{"n_head": 2, "activation": "swiglu", "parallel_block": false}
Each number is 500 + 50 x the weight over its row's rms, rounded and kept within 0 to 999. Layers, rows and columns count from 0. Numbers have three digits each. The size before them is the row's rms in percent of the matrix's.

# up: layer 2 MLP up, 704x256, rms 0.0464, rows 29-46, columns 0-255
# down: layer 2 MLP down (transposed), 704x256, rms 0.0437, rows 29-46, columns 0-255
# gate: layer 2 MLP gate, 704x256, rms 0.0471, rows 30-47, columns 0-255
up29 093:542456565516469471472544615507426502557550501493424525538450502616521589510504450480459451452529469477477545522458593496503519507400513475459522488453482512475593459507498511490457419477495455475562497510475479518562491513535487477462440432632450510555535415465497448518430411397438518471584464583518469682622489496458469562490434503574490411493550553520561545501559492409521466453499486514493462543455541545536499485470482501568504506491476506452465584436515587499487392431528484475588535428580488492517492502515520477482441470439528629527460558538503440490440579468482502511505465472451457486517462526473549467459622498386530543594505475445578546568497530521504548505591413521536523498503590440546513573493488547494467485533456416464426430499372385474507529528491578
down29 096:510484527350507428473481523491574533418482508485524487408460479462531442484385464450541506512577532496604584421429466475515444525495456604462446570514598489503495555514388543513536500525464542506516440566517517488579563467537511477487456466449517501507573542459566456503512524489479534556417418474520537560538503490547509478566546507563447385549575524432495487525563560512557432515503578498465443480481431476464545489488515537420501532490565524560513518506569477518548565413540443515441492434487499483480485468551450513517529512511482483495514510388557371428530506457418458467553574528560499511463498515385469565539513700455427411526423420584415508446506467517479457446511493491497508507575417592512453542542522588505583575587545468483526540438471497461455533536560475
gate30 102:402539501530450533506433470470549565537516560503535532541530485521411496452445560559505460451498588473469455546456438507426512425617428426564467431555501479494466461503504595460464536561531462531438526502395421543526473552362507505429538515522496507619542509551431526490451510483479461518601393451524477463503494533552479535499501507547482530520560532489554479570505455461524521547418432655490548452562508481533567491386415422543468551560554517602509523452511517441455590549508523502508596471483458518473492464497593533487501492459501419519536545444465543456468522494548484487566514547503471476564506526452478506434493487392515560480478591498510376513564470533605554546489408495501512467382414470462501509428422484487480400487471460499467370521530481548528450578455438
up30 094:487458532503575602555514528480542459579511500474543435504488506507564473393484514456491576489623559514507439517466509468481585519509523499465567460505522551517478420545501538534554425420459592490444484554539510528484523535515463524552503535435459525508506506546586501662495481540543448590516498433426452511483519535578505486525542538507454631623476548560602519500483553506455378573561509517492565512550463617546422508463483478532415503477474505511567481485463565434550464487509531496405408522453494384479519465471510440436474506518570475455566559529550574463503490353471462519549560432563511449514431415591455456467441500550456460454447452535449537464593558498558468442507487504466494509542532570446532450513440551554541553563458528561524546529541524567465586497438408
down30 096:593573533489466528493530563488479501503465462515497478515543451475547365399520552542565580558511472461469502542485477552419512497530448532522493387426491468544498549513518506462546453483470460446490550453467524448598555552449429497521482537508563488523536490510502557483475437459501569426542520434432535591452509469459517529469415498423525491469490423490532514468583481478487476517481539415510457447599545488509527442523552567585503544376541451475455464549505464519511509515467265507488569461528526410513450484485546508487449426443415479414513525559493545476497593506453463458479497448496562511577471590404490492514492472518520580484516624481540435514550504468525560425496521514565524506439584519579488587430479461459486520442575540449516503365596487400478526508450619
gate31 094:507518566549564585459548550530629454569480457519498427495540487504404456536484463452525518445443530406552506565555505481574486474599571493494398447540487446572503481578473484563457454483526528453601488416585513560537569424448451426548488433394506490528524445543517438442556482567511523494470491468458556390508415441590413468467502541404511418481558574547515398483528572502510550521537496484419489544522490443512437475490440544483535389550489384500426577512444524409477561535527495454492507483484534474563538519520527605535483467523502527453466501534518500552521533514505487495483379511500459465450500523528500534454484451449507526509524569514580518521501428516568454531510575544452462458403436432520515545569529553506450495514411439437563502566406385503596503582473485
up31 099:380407400514542458588480440494478494490583525516603597556466429532475545494541516511616424499445501608510588532473495507509445474504537539440471503503482478527492495544473520495536546477478488460476558571412435541476474481481494511457468453461502474512490452489442520410552548517547577371459507504499514427471506396596539470514547465513490554473542482465565456390468442461615533436420433499505546589523482621448518590478525459585477447412493503516448538485438477561535523496470456511576556499536544382587550459501496508530545452551475568521525495533468472508465498561480479549560466512475549489511494482470582426535587553588453546520479496493501493370534489525519502616600533451537490515504561507510527511469594533395452406563591498413479427463512514490451432572527479
down31 099:487562594445477463523474523530558463523566483498564544441428498496413512560493490470494465459551526449524485477549467437542431491578556480431553416498598500542467580450517536459518430436467583473542460468558490516526574420501504504438446529519483461479448514483477408510569463513546391408461566562507537438463402485454482532496598512577507459477449479570485434536539491564518545431465493559386376554495520568615531549566464478355529540519480484446515428436491434455606482493433547505449498615424528446460484437524532461482401537486469505461481458543472431474483464537499445509529521473432458483420479484571492446432465506485389471448507491480500446459416427546487429545494510496526449565525445467555522521535555540429531504572572510595475468375504496563461513588446532
gate32 097:517476522517497456564486516521503572521456505485458491442439444495487535459481535471495506465475556439575615576534507554577526460635487421504473454490499524493513439505505523472499529461574569516461471396524557507503516548484462373503475410525476576529479482539499550484462559514421504483468564547574459529455477585541438473492427571545441450523418516549515521594485473584420392431553500529546522427424502505561464535557432364534549532537504436502536477516565548543509608554521552476561495531467452576520509400419446553523424617484533575409428500521539487480431525518495528562524499543461515443466615518422623562500554500516476449488487430541565509548445489436474514548645520490491551474475543462416455520524477522506500615551407494524485526603457468532560487463524544
up32 102:502466561504568506503430498438489370529534526538533469525417442472336474475425540504567596501568523506510451496538506478539535459509564479603545477516476543494536470563567447466442458590546424498520474504560483556601516462418549572539631412520505450567526615455549414520500500476520454531500446426442510514460485484561558448500532580435492499454474503543512582521538489517409516407498447461555478454525513467485487556505489555493447504502505459500489489499417463520492550561516408533514519496452516484529535545560506566379495455537486503528512444599606548638527558507438509515475439518524506444465525553514504453505555405493520513577513468529579533490508506436562585407492408451517428449493464451511581458536470532483358525454444404470438510575465516548406431483493525
down32 103:463454483445482526523540478530541494453427420600520561512578535399415542424445495578474525460393453492473462432399549508610498631541510501531509531480439471505545484476551539516540626433513465538407500536517559553474529538579549489430448471429476465492551521416482481459440559555456389500521535513588390555493541592473555440461383524466472524562495516420548593529488485491572545492510487502515485431501501494474536436524480531522513498575517495473533449613531524439538547595366485489576541557457562422446482477568507461545411460500549527520479462470505573427546491502455525533539595495522430482512547461506502607451480425609439434544482515545535520463525417526539454477514592483439436494506511582511507510484535551449453455482473517473499536489445481521570467500531602
gate33 094:543525428516469432573507543523488519567489466502485466562510514559505479496456557495454543582529480506581457507492458446496441501554516424535518398470443594443461556485489499519463472476476462515502519418509442453571473443514477424542541422437508501462540484578630513597518505487597506547525543513470504432501578471418501535478361470455460473511477545511503470517549445589492518534494448442459484535518463484451481488482411522495549493561589517513454426475521574522462500530444486473477502542509459476416589546549611459401490548451480649517543527520521554521432430482453600462506443503566469501407510426574413565523444444503460563575504555485448536561514488415454450592536565431445581566531551411550430424464403602495438507594500477462481395561486478532457459569508514
up33 098:539442507548487506545511481420483542427569531521521482497518480496534550427510465486453470471562495591518405464417511565505581479444384437611468492558509504532519606550502460415536502502615475451459499490543535558483409545518494548550581543472578542486552548450441531458544568470515537518526441538456449529386428541497459431524475547544488539463440425499569494519597531469376497660423542436530520500451462430505507491549452491483534541436506514489472540514525559436509509464546469522542537483420453471542488435631551536603501480524355550487485577552529471436502479550497438397507542466473528458470527457466461435604507529533425446477492431512570573449492550478512480531574518542556451410557475494500500517494552457448448549439464465545513483461539412473525494514635541
down33 100:591507541462497502506523457498503481539552479440490499408488485482422456552490446480478429454463582535411531447373471548564530555488489579509517501412515492482487485500492545390561562486622587535456437509512490536485463487489505485501418544514479574515495499487403581462532394369512475493504473493507475584528525499501447465536513579561512426471403476401548576607533551491401520478501467493439510445430555443489481515548532506510490466477492552459535518565486472434481508487439563477547419486501556524448440441553435587561466513478468424493428592527497413510530540565521561548535515491466539457547485448466457468473451465548545446400503425488484526469581479464487547473559431412534441394557476512457520436532528424517646410480522506478450508456466440516586637473516391
gate34 106:481514515432549537509564460470469501542569520454364461459404552504494505516395462446521463486505589505545455477504598526532497511468523533519456494582561578485483534441513491454565532503447480466489445353608404421512465446467483467529446425463461544491436412539595442526481531479426469493552455509480453492414519522494541412463544499442499476482582558533488429451512562488523475489502490521495490484512460460523453437485445408567546429469539517520530426614445447477406510487583560559516504462499562460460452573473526556424494586512504531450477505467488399562539519431491452518493474473516538480394490516560496545655493523570529514458446480512603492538457440525504531468431534479468533491430559436525554476539548503510545420489288545425532546585518526476491539458562514
up34 103:556464528510485381498453417451467383526551427524493585412380561409529457480497514460429558560566537386535489541582553513507481542523460444509426418501530551513485563490559444538491420498538474592517415476507549450515502502445472550547509499465344499528490452423523554515405550487475456523493489447510514525499512503500614478465464535456445393481517471511453445484601495480470548498481525448506484422524537428474488606467483425518576490579437563505465579533633521505530559527485529562484494484531482541461484493519520552562562490502490461453459484538481564595587530499528449476481508603455548572528485442504451461454615381471519509552555512416537515581418445512481532455517572572541470511468514397548479534554501556475573439534527506491605495487502483592448515462505526
down34 100:512559388554508508509524585472416465535539504482527505541538473553525587522517563493413429495528489497506370459481435469453480478510495506557453406529486518521526548510497472563450534555540531452582588449493422489537436430449483451505517511474575539481521450595434503503494568417453495418399536514524548425445461504471500510542489482522567489420512585403567529478421516505577411503472424460595517468448424530485494516494541405519547463527589437527445505518459459499525522549470307514541494444463529452427541464426577571463530451464475591504511484445453525479650625470577454460543506445473551511474529547506491471431483528498511539505440468545490463451513533519459506487453548543492577526471570455513576378455517404487395473565512409537576474470499488471519496489508429
gate35 089:475547514561524546528480495479417509587568457579565550523454605368560452528527489512473546526555507442458574531624453497554561480504449490511477481522520495440534432556515553491565485519530477559592507589569517544551531500527481517445464482462553541353438405538587522519459492465485481562480404425540479528400451577536469488589590465522437633543464549648538513546528566442432544506524443504464469539490499557497490475466455511497445464576526465477542530431572470497561551399536567470434448391499467533488578528485529519493466478513383407464559509469397524448433495566553569540506476511440430488464466545504470497489516453495510417535487547442500527563461468535464510501538470541395596465519449498498434530422438535483455548463447554512440511491525503553555522488448525
up35 091:454415476503525467527498428503418448526524571610536573510549523502472435492421570506509494556568439514452478582499519474567559470537446498528540475426470473427566519545541584517511458550448467507543525529528489441509467533447483527534503525465469525522476442595565492478546469573543517493568462437426444570492554504577441454526459513523467485515431503509417507533533567502461462468537484429607446596532457476498455494487460347563481451568542513512389579422514504544557573487458465613504530460433534495510467449518452492403442538426457554467488573511493499569427532503519611456502479523429489420592495518596603534537544479535472516470408601436423547440428577534451590412535517521478494541460465554575528560474462576521501495451498618494440458535541523546461492572576541
down35 090:509506540476547490551493537445511520561480511569488523537528576397557531527483442428492458543445498457508510462491466564520490482446427468565484514546493502460473433494530429545520505459509527572553619524444477507497585539523493525471510558403524569412415508555498461486517493404499522484493470558525500530366457470508388468540526476537528572541547585494515516532539503458560599495523433464430505408527485569608540487549498552400501566511486483507557558422538399508425498461469419437342498448475442454506518465485540535483443527467504453474502480544351467409531492597594473487518441512454611553436484570464428474500438439441469531555506447504478473512541580509525438501551527418394604466524490491443499562418465514442542538542620502554421575479465472437458533497463481
gate36 104:495481461509587404508541484444495533482434469535470421545446504492555345551493497489507496494506514447629428525480535474537411568437490505492572498432544495497414526447530511549526445555361505528564485499527531405472452493530584547512507490601470575515433490503469518517508503516502568475454477584556522605503491497463596525497507501571432475480597473498414418550472428511539573482479542474611635426456528434488500524469558493469505502500486566523528531484494537462373485571519459480472461519478593506418483443542450508550478519458563498547508509525574455481426574589482464539570462511464464476465540489541540469457510451546470566427557451514455542456447614515490449428503523491415557546374492516592514454580552523474607567459501397465468458421493525508467517500573558
up36 101:457481498497493437572573507486404563433492614468536541447564477521393574634609539468413523529412460479466456457540509458455409618505483475394534409451458513493475485518434563498558460442518474477564516508543474520475429546403465558512557542527475548491525471505482474456444596530504486460444479516605471521468550506478483542541502449517532469476525599503520450490500566528468515579420438547474582558514400487386469562509543495477531538499475513497508454476452526502398443526503493504406556633436550467493501525397404406606432508536566503503421504512475495457568528550498567462476510511503499498540521402501490515567548422532553492489517535459505552592466529432413549503489559532500473490546531535513489481450529619485560478577602533427467513485397501448522461500491518
down36 102:438570602577483473521594514515410479526470542506504551607464555522520501506483609583633484489500516493560453551538510512535469463540465362429583486471461505467492543531435440510558529547441491464541524499552606518508468486478442553560551501556500527551551555535520542522474460533521469475459487527542406489493516478495444479437464527464458436460484626540415474513510437509456564419432500465578604476475535535557466552471558475514498600440491495588470517454516500501364458492577480509499487543466470484409524508507452394450495380577516502479499538465506555455460452580520442541563528460473501516463520497464530516455484355503508529451568577552450483550442530552478441516554595499534429506380582503504571429551582544514550511420561396563503474539457485442574532485524520
gate37 091:556517467461526478537475480494503431460415587456527426515473545488425359520465506423488513543501488509545493582447528536466531517583465427507508550486498475445428569450526520494483484531532529530416518605429601570482467588504519473426511460378489455449494537453525462470542392445491492521578407578471495478480521447482530457470509451398373526496473537545507548607448556493512504454588532530524461506554494461514468496465504400461432529384507503478518559444565512480429454510504460555586500490569538488467437495488570628510505445582445518447446531525499560559516405409507462492515512555600406530524589648409427508521562464443439554451431507480547490509489425486573432516487514475541485571519473438491467446482493542538592552497513528468480566526492470462500534597512452
up37 093:522538492491495435494475457589420556512516577498509467418487562430453392375572432480494489499542508452435572495502552440445468602415542460507503492455470544466551498623575447442431519526460509483452571549594451507450511477499531435467520480577650466426512528439631491521475536572454493515524535580442445431410505521556563569557532589524565468504493512492439488529526503525440526444408494437491532434447534579516483517660517489538397529536510450472525532501489469457562589563552495560508489487558525456529504501442589506436551430547481518489572511510532520568491450456553506429478555458446559526514511466500507435524413444535460427500532496490540542486439563533505464524479423509557401537529447449454437628461471508554443528470482461446540502462547517596470520497557513
down37 095:488460401625495487392526459528519520558482463462553385467542481585544541576455429506548544478521487519486493482525519489506486497482483450550406456482491578510515496518469503616490565568507353498478486593539446504522534567458352606499469559517584547438543443512451467465462578459547459541460472425426575535458434543498571533583511528473494523494475523397388431482514424522545516515457568499553503434510411439490490519435515551535492407584449498555476500555482611508518445537560658540548475525485578490439550508488449407502473443546459566535536536544509394469573493548458451527471495479477511497508467476531494557552530430553564522469594498508464572394491582462432504441553506469432416446462515510534434468488473535506464502478531489536523467547562486493483501487560552
gate38 104:442476548425499525512498516529458527501471523464447581431529455504404508507521480528516540493511503472531487566490612430549539572431540560532441455369530517490433555534542503458513517553487437526535536558519446498508570547410477524584583602503352527535600510525578495582520479534487573527513459571497552536513474546458505509528407511486471545542461427598557470481517482487467461541575525581559439444408433541566478409439642477530507434495464522476434445533492539477483414545467480517419566561416637569414534508516425480577399457496564470455517538504496503525452419515532503600488475530527442407458522471472512501494531462527526533443475548486431424480490496507482552473545425460490467471446384432500533511522549532564582526479396548455570542454526513525476574478468544
up38 107:460567511531455475463399567442488542546511478477492479611420595545557556477454540569523416570504566513510437461445408515496463475531452449546480524495457544490514459551429603531478453481588577485457588532508490461525472506491507528481528462462456488533525476471505485494530543518440510474537455556576448487521531517519537458553541486573522517499500506422415518523431495533492549448488418428462618475402432517527458470589488495413418545518464449523527517428522412543568520519592539582462469492614544405500478479460505543469455504560553410609503560571414488484451468438471508498576523463450450537501483512578497489603336573516459569508416482539519520382452557528487408514427550532382410471518492537522456477475511401457427503485511479459485571553541560482501508438460462
down38 101:397550467495526417566448491529528467503484514407529563468558515424470485496459507437492487549412581530411401533516537502484486551459490503602485418516566522475489496494446616440511450471573515551513512479449449507504522419498467478584416460497498486532515500511452502604526522488482599528459500521553542435489509610578509512559510505477582530442500449543514631499456432440453503481535494475614484474433485590470525523609568464426402503576497511503506449541574503487568449540494500492400480463531532501438524468563496423548435576562555443501518529546443546462536513496551465440490481473468448534519452515456530520487415546421521507455517532454577567466516508553607425589546521404461441480481513456434603520486534400543538494481468482567556541489536486532308531440446555
gate39 106:556508504491438577506495499462520581514456460544587464513540559441483571542531521546552499471465556463585483514569530435510583473500457536524551452449473451487459542475584538457506604493487476631598451394455491513545578539444508411494598437559548597517536467526494526479431483530411448503442441481604544408461455524466514461494421413451488413456517572463447428506541447542487464529525519498582547534463427514484448542528452410536599477541473453530451478502509490542583373610395467527496473448511529493407552569513548549503514477404477577522495469508471465423492450574515431506505517385502474532489514419486468551507551390486520537487466571509549560508538396498409526454535551519519509482430564537484476492546473505524521454525452492382600477433499507479512470411509465
up39 106:491586518512437445565512534540453559557510501491453507540570493502486482535421373475524494572552501475472458474482540489508459409509504568447477435453560531592459502439554425528437471498378491509455583529448577535470587380488574589425485451390511483434511468472462483529548432582501483412579514485488422508414500504515468581498492562493566550508445566362458396520434486434442516446454521410469477413413531572539500559476512528436572516422640540479544509484454496497418491460490505480507407547509567424482460476471467515528525527541521475490621462444516500497580441519496535533530479497454489483655490436530456553511537437469457435500556506393526442488475512574512500521466518412527587475438542474459465462494501508461512479472474526558488463467484409532531459517528427
down39 102:498545495516490471524470442579491524501511462582587477510590525486512495475490491493475461557476423479423460503560527531505389528526481510518516539544602585571496533570483517459487448584457512460418439465450364529420561512534506522530495470510500514472479543506545420495469497488507480531439488550482397522525504500548503558495559612527520563482482434509465532513519570394531545566560545538498450534441554494479480397488530551472564621482453568519415393494555506503527581537527649512435502464468440536531534503523512495512525497566478491412546482457504383516550466472599541561479422464530544568503564588403441581452527566482450487453538547509406533573546651537479579459519438557464530512508524449574479628518513518420447575552574485597510503558499458538552537491542514
gate40 098:532511514569550432430449486461490467509470515461419465527456468511500422612369488521471461517447567450517533569576484453526549615540567476438452414461481566443475525512608431534405459554462465568449472412553616472457549387467536556523455479476507479483505537493546494510380530569471566537442472424456509497455552484448539461445414529525524465484507492471469390521507523478451529468579562551514460494478525521592429484541413455556532511473491493499462499466479481513429537490455445487528529529537477533499581456497451526508563459514411553526466578533472484608582464575515514515370432545515453481496598449522580511512479455465554556497559506480592445507531521489495523453465450464599486554453470494327491555529567506496622438475545447444512485542491502527605451520520479
up40 097:501501464494597570510500472511552501526517455520550473480427528572473545513508428518493531459494524516442439448503508427497492568564514497553518508402482472496462537417482409462588425630428509530484475449518414480490507487449422474471587463518510447544501461480512504511506419517454505555450451555572471492555622419465415518512458431455557533426483491470469441459481554633486450538549494447447403567564533395453513466528471566409558499513475416536527461479524533478424543600508575509655486542543582490497532521476352598524567489493463573471517518473521544574477443520529524558581508447526487579506492491526413511494468467518452446428505487454483542566549617421386515536449441432435473467482554486492537566532485509511534473500564484555572600593481515493494561524490447
down40 101:456478544500485435458504534505539538528548466497478536569435526531541508457470464467617563519409616496486435547493589481447498508478510512420514334586494549546471503611466517465496422550457449474558615607536540534437484475432486562477433478475510425482478512536477539498468492516472539463552486479492498497459503480554490579495430517440562543502528573440452519443372459583486492608585636532646481431420559543488483590515511440610482547532544591520462500493447528523475513476537445429408477440451387579492570540504511462465404514474579558624489586529426532498495512517510556509425489524538461574518481453450569490413491487459554495531534488495550503498519474474538510522574453520446471473542461491563524449538505477452524534462513511510427489579466427476512479556500451
gate41 101:426520460558574458458495516540516478575512482404437578529474485539466362493570446496551467512528479441466401525487573468495495519453436533486513562546545567554495526418441586421518498590515500479507553468521464465441581520464584501546451559493425512540568467490529494441474475492500556499608475527507531518466499558493495586478423430531521512517543470484581538397437490476506458567521511509527526399475472471479568584442602538471421417589459408444465552540480515428464500541490493499507521557396560563393481478549526536553464495441522478450526486536473495471614516534488488535494472498441517593597540576444511476578572504483402405526568465463474547475506475526566542501509447533435521490472463446494517543548447470528462472519407335499603560609478496514464477438533603
up41 108:584502472485482556510541431559546462507540469565562491377470451488485549532543571484493543511489559518520493546523478552606512476624536458538459483384516486491470559510503515587459474518474598504460445495487469509459489451454567517504521528497459491467437563439572395532545502435472522541449630503487502522540606452487566440590509533526472497546426546458528512658572505472446494480516447501511468526509411410467427476514411417431553513457512519515568461524474432597613451517453553600469393443547463425534496589500495404471485441505517506513447488454613494544505438448510540548569529491432464459444416392561497521484435578488493590496494540553535448553457584465504554448474584428507467530516526564502432502542465501529496534426521534493472504498512478449514558537526381
down41 093:462550596498437440478490535638504543530477434441470464442496553519529549456489460509566522517491392497511444467457529492507495481510469507491512540472465476591455585494518540557462411561488522460542525572448452456462536476469591524580526512555460527510492528542513468506523470490545529552421565405469480545527539487498504538507499489459479578539594487539521536515504440545404496453481458675535416523458420470483516499485425402461492358497535517488478456487451503474574466513459775518400489428442501506549503514516538469518496435594498501421495533480510389537510476472416526509529447507426533509516471530569462460504498550470477510517542464481488549578541485456528576410461512478460499501479527580449548514500549390569457547486564514503551458456477416478366553441506534
gate42 102:410489430510536491403491523519558406549444487469559526549546593475532436438471505414508567604511465422523501389497488511470474493560527489428457398505563520504561607436439511523541538537445493538495589502531426472434513530484508534525424452506459408551505487471476537498405485487492442552476458513411539517519445502431566577515497473457422515512503464459446447549493494579487408429591468471537522561480439437459476420512477558471518459468478506453485551500534555608550403502622515474540512531525566424560461534451572477523563558486541559425443630539410588525498537531591464527506495526538484489481528438489447500377546459459452596473594486523545422556514488481506461485461562567583472477476433490467564518451562499528572422431444476496507523483412541505470518526405472
up42 098:455533543502433535504520474522542524514456517473515497604541488532459510481454413478586376526518392508474564533463511606472502528493549523460445519577419451552421459524498609439415440497490537517450519536426462502403482552587589541424473451466478552547534429485400549438464410480500492507616565466497470487537573571486417449550509554503499572576480536536473506565467651525403450502443513529461504542489535505601437524502577486542481456502492524491573547559453552345487544572531571404430593456566470425478512514482492545566527447530515485478572505493526472494583513476508467431538510445467567438546449473449516504472518563449614468563476508477523506466473432505496484499485480429561508523500605508505504459616524515482571498591492452540563486461484520506577512426475476
down42 098:496517480510531555503475562468483525579479569552450443479522431525483476511537493415459396461580483533566469606585603469524469514445462520545558468506489454462398440447551588431501489453546505517530428472444496508464481462429560484563457494495504596506547505479486497469543429548540466527585542452575519464528508550475437419556518522577559507479491459471523477380502617441512541537375436481432454576476501465433517569513561566500438558506522451425516539477476564380479534577583580517531517474493556546539501558541468432487476471563495508479496428459571472542442569451473444434533454572458553505587476509577457564582473526480517420445497453546455531461534410493484555458532485434452482501473422367597470503552476485469438522589441566435548492592465513561532500428515577
gate43 096:521453548522424520434546392525509532443527524553530446478567569618498508405509461487526444484445515495519482600534448467508515549474470471403520470551476519536480484443514514571608477487576463484553417519522431597550570508452565572501550482465452498445515510507545496501450487548577408498440447565499570539455445530501416511553496494507530551424629528478492471495492600508529603558488566487380494449508470548550455546586484573472465498493492552523543412567428531514539434487413488438484533481528500507491507483512503463497398530505460474519507633492431435479425611471438459485458520553498489552394440386515483523565400549528556523502436429484542460584541500521531552438427564406625475525537524460528501541455513581524503433531539494534443558467458534503487434552443562
up43 093:526540573454510512515529535509476455515507440536444472427526515527573470454470429571497559452547430587529520479563531520390426553424459447464443482437483435495571490535400495481461545512440513481527589501452545478459408398476522433424561474542494457466496473539538510437459465440483487505488544476567482518457382492522464573553533476491540550573515500520538550492508449496510591509447476397512456497489555571475533475449444587489633608549535447505422547599500474511447451498496531495429553492490408537566493512454435655498519617486500449503471517459526522416475492515497547520435434504467425531542532455481551578456425516407504430473532439527432418460564464513468532531487521487507474511553453412507535495498482438484399565519545438565486427477661419512579581502445499
down43 097:522524475459471502441513491448473470446472492458555604567433474438531467499576610500509471486494511526562529492504542468372493486528511538509620595572483470493486385425477557445475425466545479472459391505569509424470556559546559463448481529570522443482473527584495453472433533475482445471560569404492505456485543486507404435503487470468453451476508511515470455424561502593565370508496469550557434411479438454424514518490526318595465419425448558453569478467466519512453558514557555446469535460468508468512510518516481389527551599497435491476489441429544560527547464536497486562449582502540493524483466557377496550493579422592452473514476482470462513539449523533526462467485482585488463435458472516431523536596543486586464471515412456434488475485530520437424494476509511
gate44 109:466568477517577545450553478576565437558532521398496518424483505473528442540572533415564541503501434478481484531535579483545457473526473416548541602542555501450520557452425494526487455501490462460446466477502581471409521436494659443488487488442470516486472509422561457479496566523443551492450612526499544474485571585567544430386466515586537521473536564526500473580455620545395526519495505604489543512487561524499482578541578537500456442473482554457505517575488518609486466550499591572481495558487559515499481496497530538493563416497496482431430470475506447515590511408420540552517516451525514471481396367554431516513418513507449486551531473467530467499493547458464582531570439470482467423405481534446450611492512528522555503468428455463550567574536571515562530474511492
up44 098:435446461563436446488416506527414569574441507625564568583537499573454584395445534546468474507529580566528526540552471566478521515379500586430482464436497542563512468525490566490456456531507501536597538618613562498515482524466472483539489458489566438525547460582518533566503489525513532490638439577543481625507447483500477542525419466505518563549558515483576538420506554544566401497508598457509507539505381530515440452482441477515496467512427473521518565436500391369517553500516475480419467506537462556493568499489484496542378627509513547476571538390454554527453533530556491478524500493480478490544449534506472565485507453485528551399430520492512499474532522560543508478519546444479494520583532451541469505566490465516431509494509511488447434474440461515425525448533508
down44 103:518496519529548480447505477625482479513518478478491564466462444525563498529415552473539504543511457529477479548543494554494532550475514508438537616564520532519548534499469509479511439484497470473504478590517572454438492476506527490482572513492456514455519484557504417529584503530479543529446484540554425494552481544489449465458436515495531586528523520562504522512388570526394501551434555535570568469443591506469493578479526489508557280453493498429477532573489552456513485510577768526468436495532520475528513440498486506571487320536475476424499520431480507552506534461489591483501486569472484498497479435524452512457418530482386500464454501506562487569536512514491619540491440413578483479560468469409486536538527507524485541520512551484478502594506468459534562494473384
gate45 101:524553568445516560529527493564492549490484525442498565540471528379523509531485515540435522516554445414472518508547549501472470500452480505501473448478483449514473510559442603466501588490482588471496465470533524563519477555458514498432406535420475515562459522414643421491542520474412544520524475604465443553488549641519463473531557432593438556590508519430547564476433515500509510528452504434528488497494456508500543398457596473468418493494420501494552470531499481499447580451549575570400482444473544427503507486573562454516441502547579478500500481521490396469519421523552497465497550521535426563533470457522471546544351543443504492402555461452552405403493444544566503591429550576441506494451500556548575459525430506511599591514433555499490523526471469571482486481422475
up45 097:531513422466513539606578529536478474540521529566535520513490548466486495523475515482549523480442557492397464618477441494518464545538575450428448485501491495485472515451435446497510485553485568407538449494400542531573619473493513578504542508528472557482575495485457499500517446443434433532487472495536471435413572459570530563546495422469549550490504497529605455526626474445462547456414585443517452567587499540454487511546516474519446483606521478533441567490498502382521474476451442524423535489464498541585451516490499560544523419565538524382501591477447541474573466438447472468580566506522530473484442551501449482466514469527441446582563595552396524559501498478560516386561486459540458469543508411480464421510466505551466459457548416461488596493420492546464639484553557
down45 101:496559463459528443493475430439497468483409568552490518472495523509560463543628418537553449478577379495558489445444480563528456486527536435485449526508463406549543497619531496570431522527534544466512537579569509434564431554487519509502503432499500499528446488457498589493487529479492486457442581565443550489548385413509516503484600541484502510537530388489558537500401443479533502508490479490480495518446570507529507469547454544461535313544523489504528537584527418505531571407504692506592579524529458533445475529401447476567538488516545561564476545452549459545514490497480488598425481510506506492510504456558482483529520551446546500467447472489525479513474647478479454509460508540467491533346437417475523506464490474479555519486530536524502447423591534459562547505479465
gate46 097:455531505664475433593533526485571443449481537506445556440511483512465513377533509486538510519477548485539452612508476452482465485578558462473483493477557376441511522495564553546491497541555425522528546533378556512388513528584544471507433462509452487449413532473382453409507465551611484445497485469534496500530490473530430471499422506508560463405522496470459561485609491492510508561513422508519436526545548469518546559498516525540522450441500468522486506507485562523507540447419494503548544524534476490442555544522483625572468537490463519514436590482524444482547583417434572577482462482476460450426509457379553427503556435570534507468529501481459455514557543613453585593474510648543564522470582562468527585494551481461550488480483513430525520476518515448563438515487553
up46 096:470531424541465521519502594451484541411529499389458479490515496512497500512515467523521454445463453534553515569443467455461514443467533485452480541448559511550406517503465540514509502540495507470540491610388476430518467430493539427567464550492496580525465469533366490562463472463486456567608565455425572520545470482556459512447527531503456400442560515543560407540495475516507470536448524486478502494400439535536530462501555550599575480482453435425387561498402492409468489431545529476594493556448486456445523428469534596577435569514497455508501508500576537543416517427439552594542381497482533479417563467575491468432550358367540577455396505513483493429532533546485536473498506544486501607434547426543516537461492470494533444506488501463488571476551506505478499472488538
down46 096:559569590576510583573551476452556495560501474473521560540531459361468543424480504512483615589466494434579496572574442514427439513536552530426460477509460448442443411524578562503515472488612563544499448472446543519543474471499449507514488491546506479459413507488548421408457518529535487478476478496479537474450484489494483586485469459520405459492493505431512414465508528470483473423447498484397534552521460505507590564466398431475446532477522472494408473512562563601490528522487472552611454548440460526556490443440532488523532514513473457561435564511430506558514575452518498542507548433511409450525497550501485556484501522622497425463493448507486499506517531479594471570418491606489471476590559560491513483484444611490562511604495477534435508504539483541638460391432451
gate47 097:548566565468468587522518396599518502580530555531489592454452479488582532507500536469500527548445436452559455511595543487504430505532518447512498505457527441516449475457473589550509570505512621539518480416515446496509467403436472430531456465449486509411443543442480442436459519535484509455444447538523599507403532482559420419558508525460524534480532478513519571558429455464533532545470401483482541534489385481580489405532507501425493501485551460446610571554466517584439551441485590639536446477539528403539502434494501620486507524511458469413428506429464398537540539465509476520578564478527467498515430446430480507514479487418458443480434491443524470472477548436525585449410457508466526398468480560541444459497454477527504547468456485503504517535491492444493472588396438